Each number is 128 + 32 x the weight over its row's rms, rounded and kept within 0 to 255. Layers, rows and columns count from 0. Numbers have three digits each. The size before them is the row's rms in percent of the matrix's.

# up: layer 3 MLP up, 1536x192, rms 0.111, rows 744-760, columns 0-191
# down: layer 3 MLP down (transposed), 1536x192, rms 0.0951, rows 744-759, columns 0-191
up744 104:133125171187114157115113178114085186048070182140149103095119130125128178083123145159069135147143131121112100138108134132170132082134143099145156105134134062124128115149168173174122124169151100066121101128053183104088173142078082114114157147127155185152157163104110095149130100142132113141138222087132179106103112062178117141097085075098130123173153150102125138130051111143107110123122147141121141123074155157130082064134156096091163076151129147175113137117148117155132130115148177103081147086171141070089138163172094098119124110089093198132079111164130159089089143098123118132
down744 097:101146096178108147139093142145156127130158114088140183135169124176118172125143073130135165103165099163116155123116103162071126142189119113162123097127104112127095147183072068101130188145155101164190084111142153131099106149134108125074112119109135141155104125096161134164065108104129190139075085155099142120126137153129101126163179153132149046146087138141096170115071173164163160097159110155143097106160093142151159118167091137155070131114136116085119157157128121171118133177021152135129163122128146190084130125096098133146086134095142043013123150153163133138133122125134101069
up745 125:052106105147101132128147136107102173121169166100176146095135132113125125132107150078084139134099121143067090114193102125079093084146119118245067146100103139126113052196139133114156076142126112123172134143104138130094095151123116107109225125110135129126133090125183117129180211123094110166069150159140144096137170128151121080132092143139193136103106134101127117195149129157152149144096135211148118104109140100103205076118151129192120120128122122088115137172142128146125210101145142134106176160174142093158155105153153109139136133101103131138151106138124152145104181161169100087
down745 137:108105097157091147110124125156136122119147098105107187129092135101183112164108148128181108108118107155123119065158113088103111144106123190077171151102093120101119143101071065095171114183085091160099109139168123153118163076219122093101090131090115140142102089100122189116114187167144132111089123129085112133106104145124103159177137166122131070114198110169118160165093162086130112109094152106164047113137116168078137118142163112130124104115089180087146155117087130168158098094156106158115002130151134148149151131124173118111079159077146094133116185147176133088157091114157147134
up746 096:093158068109129158157122127146172106164152168150098143124222137107136140126115146075113132149094151114187141122135167116111119133157095104168060100054132145140172147086109115081143124148140120142164113171177141149131123175126166172102079074103122085166148168128066157095121168122164131051110142156134115162159170118120130171097181187097156105122107108142109141097165118140103110110192133214151150170151112127095147118064061118047086139073129098120170114108157138079115159108121128148150208167183130181104115121135157083101123138116092133134118159148054149153135156136140128121
down746 103:114116179139125076136132182050071158165152128072122151137128091129096128078166071111064112118138070109095080097162112125082124136171164077105118136164126122128184111111142122111120175139119116074118117131080108143114120142133116084147154069185125125142141127157116172135117120138140132141163131122144145100113157108124111180179132057076174093136172151153152146152075126102126151092107157115138150151131182127084096119130124155158097127128180164106116031214086100121127108154074082086121146060143095154128113118104141153125140174144159149137139097106249145128115091186141134180
up747 107:109104131146113121068086150079130073139124131118201111126115101106155152072129141113110202126088178182127133133193143186133136118240111139197120089144157149169141123121189113124155054129121091150122091115144106125091167092097115102132169088128097084086158141147161096120132155118132108107194147095128108076081145118141099138196104142126086139103095131134179141131159076143148120143142084085094155123111134073084165134149068144134105194159164118178155111107156175125082134092087152102141120128158097163185094142162096108140179106114150134138118102164074135160153166112071091134
down747 111:166117123127115165141080124175132099091118106146188114136132160129073118121152177116187166133129125177109138123119106121099116097074104168105069123137140153079156094159101070133159155090080189147095134097159164087097145156100082126097104137090114149118066134149154143066156184187127074127137204177149135157100066129125139112139127105192109166163089078151105158139138149134079135137134112085096105167092104151132102089108143057125155117173109175103108141079175082115178206134101131140086120105158162098170156103093132107138158112076111149141119194118122091059162171105162116124
up748 087:113117135174128143094141103132094134154208101066144126096163087134090126139160100186094129172107113184106076138162138114076082191132106145120141101132112135139157059096132137151117109091149145102157131131101119119136146137120079078096151136116176142148055165205144191139089162112112138067048167150105157128094141149099104174116162105110149151142150076165162162132105102118083058132119089103136128117123106132105152102149138187085138090148146162107126077186088111148142154144148124160081136110129116120096180067180098162104122175130110101096102133128150117082165131048211079134
down748 090:204129055182111097149138144116062172142097118121139115105128120170117054140147109080116122173116116152146120123109143087183162120127194096116143098162130132154153131124119156144091174120143146126150102134188101121106096126132184078175139079203101121113118147136188124132083133108059125149130165125096115103163092182143102151102144112176124125126105132117116148065152101136095151088119090082123129109131087184180141149095107129148066124150178102191204165139135210106136181139186130170152146162188101117104060092125136167132143086142071109158120148091147159114168146104161145162
up749 095:138158141140150176148099144101118130150078100118191126189106119129200195128157167154114180092109143130084143162134084104110100162120093152155076086155111101163121080134171168103158128106118080186200159119156130140105111182116124115151175158122159137164089047161075126157168092146159125138143129141080145152101121105130142145168114139086100153115077086173125144193124098116146147121151161118152071149161147088116174169164126131168156158130122075161190067091130102088078128136079139050127158110128151164123107121121187195126135163094073172124139104126151150095133166161125078125
down749 098:105178147149119160047150150133168125155096046116139126088129116188093109103116145107129134109143155127111103116102206162093139096146113124086101138122180085161211192150172155133182125110159158087188227093129178092110117108115119123152162130107159143113113103079084155111191115053129126062085167164095136118071100134109136132159143152137201150147123087146176129145130105156123145110117131066121138109137137135098157112125146127115141124126148118158144132096135112143092141111089135152198110129128147120081143105129107102204144110084148159197115141119077142158158071125159133208
up750 102:123123126105107139134164091150146106123073158121080144092178137037125170139126211132105157088184113079146130170150089112125114075128096149100144158142109138136086095139063068102098127131125148129122104188114200165126125134078115128120163120094137148158168088126096120162159134144038150160122179125074142105108160083110155097138129135125132137097057155112162164126074111135146171145061081100137075105186126151125134108192121116126167171110199103107109107127103127096139162119132131075088148138101170158122132127132092140086192117095074122094181094121142151123143088059107067131
down750 110:146093124189137144182116129174132146121094169099154098147116086109149098128176128088092110147094205115129112172076176167150098118125083122120151167111061086164098093162181118102128113202141130137168126111081067126111083158098188160131152102103143153127083130091136162125152120132120057162093136149085142104134151150141131129104169160125115165176152162088122121104207095140121145145135118178156067123095111111100102107097147179107133187139096139143163176129135085117217125109081111135102131145066091085137051160173144128150110155154072125167097075157116148145119173173158158142
up751 104:105083147143133127121140147130138153137060161074117128173153157103134090132151153056119159153181112154079107140132100126150139107114104079108066106185017143089124111103138101157138127127122073137088128125072144095112138073122140140145180075136130151110150122112132106151148118115099143186120141081118085085083095096151119035120098125140158133154150160095138086164093115174156130115124112118139155124186197067098203152130137122139139081096132110205087106158099090181107068098141159129135147114111146118162163121101062167205174134120106153109134078111088139125161158111134087095
down751 103:175109123150101128116123069166085064140087101131170142157132112115101117146124170136151107147078164117129112088171137108101126152122156140049139155123102186157093102139127150173143111129109173178152153083121063187149147103115118121119110158165138122180095147119095158051120129177104108082096102140112134142168103173155110173108125091082106081149148162126126139218189166102099123158112136132138102160162161053207047105099099153117111142066122107131116125115150155141118132109106147097113096113193161103109175169081126112130113138156166180139117170126122120175171114040140173171
up752 101:166157117091124149128151149156128135102103111038077136081129206146117153115158160086122131103144093057099099149146085176125090145121110086113131134141146074171164114128170148121087082151129068142099094108118161133089132117149224083082141172140077130149056115119091137167125194126121104107106139140146092094105139156223158158173136157105166096094131121075107116136045126125102130115105186150122160106116142115122106128084122182091133122090085121148157105096082083178151159116151185117138156140134108099070159111156126151151168114082125145101133124112109148168139117134153041095
down752 104:170118092146111171081114137134139140048082103163212077130138126092147147122095125125068104127151077097162102109166118088069166149111130153194155107146141165160107163129126126141165141121122104104146103095120110178177113138124063095138129138124182069132161116140181212122105141186054204073130131104093088104083088151105149155113106109162055099195169122144141119171164112140124092152100166120126100117071125142154135114147126131151164096122125122084171134068106143123113099122157157093105090145060114110159206190134104112149157105150114113132118130160115138108114156130073111166
up753 094:117117153103066157140042169139087135034165130136135102099092150130130179131135103073143116117136151120103086143116100159169128153097131069105127129111088118106149142170118082137173149097085156073103167123134080098130121118140161172186188111195147116119112186071142124157101110160215085108141113112141101110059127128094166172126068128151147096088157128092110161116115103162148121085112143131118176118068190104127035113160102064169088087153118113152103100119123121157121068164134147146119137076151096097098125100115120108174155126141106151127096146093117097101075120101116181118
down753 097:164173131082142137104190085093137160143135176107116122081129165086133124188107083184134146129155125093161092111137119129087109125129075148179124050108107116224129124136107121122175084118171108149154101131157172150155120181116181116118127173147072146128155097195119163084152109124078133099158112153214188113118113148114120103129172128097078154160118103222123097123099186130089122143096162099163106124121151136137168121088107144106163177094116194147146121132146162165146162156154099126122103164082115133199154126148147101108104151183099076097155095146134151215143131130142147153
up754 104:092136084124080146154158156167145187097093114112116071134125187087131117106129180099106163088080135090200134153103112130138148085150075169175132128129087125119155078136107117128137138107143118161141096138148119105096092133098118110148122143196114119143091132180143228169101152168083169097086166096095102082105182128149084109157141165110157174133104098103107149166117072168089101153139129121096167161088207090114082125145166120086138122094109174116175176150100089133114155066155173155121198131123113102076099118158183142155129115149051114099154118176087107121113168105128091131
down754 110:110129142113151147173068081039150188100054149115114095138070097166129079146124133075123106200157085131101147159083079173176140134076173137184103139150118130138092171084150176136098106144143073150129141134175126128107116087096141141196143116124097097146223144128073092136136133172158110129168089180157128101201139132112152139168108059139120072117089205107128118074130143137151125067164093109136133090108110111178144130149142140141088124178105105174171115156136099123201091157108135112122107143105129157109086131121091138120107133107134127173114164096135163156154149147112116125
up755 098:124116128080136124160111098181150162104102074164144065137155174072180131122089138130074145146146110075099117139161109154091186118151129168113152182145094112148140140158139126142066097125110112120118070151033191129112059081109118160152096155128142116117157151160108156071163141133153168162141150075121082065115117117135091082142114194093141121148145140128131095144130117138145120184159175116133103131116124109141101125128096127167108145101064162096105111104142126165066099074144148089142108139141093115165127151162130086167120076087050071154169095159129144148127122043105051082
down755 092:118097198092155085123125144130090111139100166175107151170162110188066140168137154120169051141123109073157122082109140129136102067118191140159124085136158112149080200161152163122099168088141147128101161039136130165144107184118170154112119145076134098112126092125124093115167092170153136122166113177155138148153098111141113095158145118119083178144109095135083153129211111130220105114097124135168157130117145138173160128132079159165150174173084073188157150099169141137084096078128149129138152135127133146099114140133156122136103130132112186194136157106161174104161098151088149169
up756 096:110145149115116167074088127106117172107129113091135127105145104118114184112131157143103143091136219111091130191162095096095124141152126186124163092160093146134110134183125108109083122117140089113117164104130202138131084111148159094127150100144110113101141092151171085113224141088146132156155029142098103111128222146141076110163175140096140181141103117162172100065116117167151111144146166172106089169124137093107158171130091130097125176165077154157111171155141166106052109076141119136146117067141120147107084152143160178140112111105134091127149158158149167114133169125072072139
down756 098:132077094138087175153174175132159183124087081177129108126125155097116101123136153070117138083062138066174117142067116135127102078125112178138133070145160143100140145096099149217170072098168113114182105095144170122152086146162136109145155141136137125095122123115118147124124141206143176085127097162146107077071191150158120067119151126107169157185177168124124095126122073158131107143101185112086109106105205110140152136133142126106161182140181121145170126085088121134186125093163164111206127176154119146070124133117132135170123154137125126147147126116067157110124155090085131126
up757 097:172140162097049164129081153137084136152080138138140075108150081091094164162155070129172141116138189093109119157127116080098166108132119162119096103086080156150098100097098080104101129083132103111113157086077156098156172149154117143141098098098075114071138203086076145135101102167098107124114172080127155141135152100101128184139133155149139155136117171144122122129152052159109159192180111121074147134071152119185118119129152155107163135122089142138108158097174143112156194202212143166166140146129113096083184123105129089173158107115136140102131091154114114110141183133098137170
down757 096:146224120125146135132145115031119169112082134140135122121160117118104131112161171125063105119137162110118194156134184140161199161094124102080094106117165136122183152165102092144154173161114074104148170071133151141136111149139187166159145174123121083081077129153142145077069061135079123149194143120129117126139115125122128195111179093115113160104089134101063117110170138113135128091134123133111122098114139089128127079139115168091121139108119138135130128132116159127132094139147096088063129139088127046099243124158099117140163112142149162189115148152146089120166118156123113065
up758 104:109143107089140076137152122102101115163116104082088116117173150096159117144117128113098142112155128112101118126137115216128099083117117085133120140147135086163150047128179093061163142146146146144104144173156142098128111114068119112088095118171097144113134094205147201119167202117096159181126154110120168121156114179182108133147167113162125221119123115096175147099083151096160095121085092163186092131162096129077123096085168112088070163063109166152058117106152121082126172100088193089161132130114131137126128107151146141095170097109098091135188135118110142167150129135100086141
down758 106:142117109142109070157146124066145125136115144125128130119074113085074148132101087026122090082147173126150162142125139159151111137167101097113176084068166140141112047160148192145145164151178109136106186086112129116105134111119156143128117101112093102199078179078167079155181115130141059074101072146121147156096182105120117155166116154079150150092107169084141138130154103105144147147115079176106099090113148122120076107133165165147132149149122168136134122144080099108131143110104144099134102109158143092117060133133094109065131158112123176148083097156125157115103239151137140163
up759 108:150080086172113125125111108129129133177121128086105104111097134137137138117172092114148171103177145127153086157156097137157123106143062077141062140113104117181179111122122103141138138202120133081136145124216101112113151137084146060145130132148163128122099104174114120129129146126130152100168129123107054087127131124056162160111126165107162142127164113134143095148161122193092138162104129091070105161084138111101209169091122140116117122045185151131195107150156130216117109122135115199122151150121146115114147139105141197132146131178101083106179093132115029140184117138144082120
down759 106:151103098084131133135100171140138182127133101137098113091147160122093132147131152100134165164084097132153090113097106213171117045128086101129163133147136068137105108090074097096151136087178079071149132128157139089110081184070163146153137047124139147105120087118136137119190143103109116099091106177147119071125142110113141096105173171119148041118153114129149111079151089154098103104054108118076118135070139129116163179139127126171109110100144098152144151131122133111111170157159100142163141172106128192054107076149204172168119104152145153171128161171113170129183105119120110119
up760 082:154107134163117136112142190090127179096096156114069110140155092144191149079092120156119185099190143118177092136159112140132104132178104146120112153133096104151116048078094094105100139148163100081145139168119151105092161088148114108131155105119174144160071097150118160168142171129140123168109105148092098143037136141097151170091147147134104093143108079158095132118108122148150082175110096168186092160171157157085181152138165098139076117147142146117213106155135085188180173131048145115118092105124112099156097137083103108138098130159116130073151093193146100124071121131145086157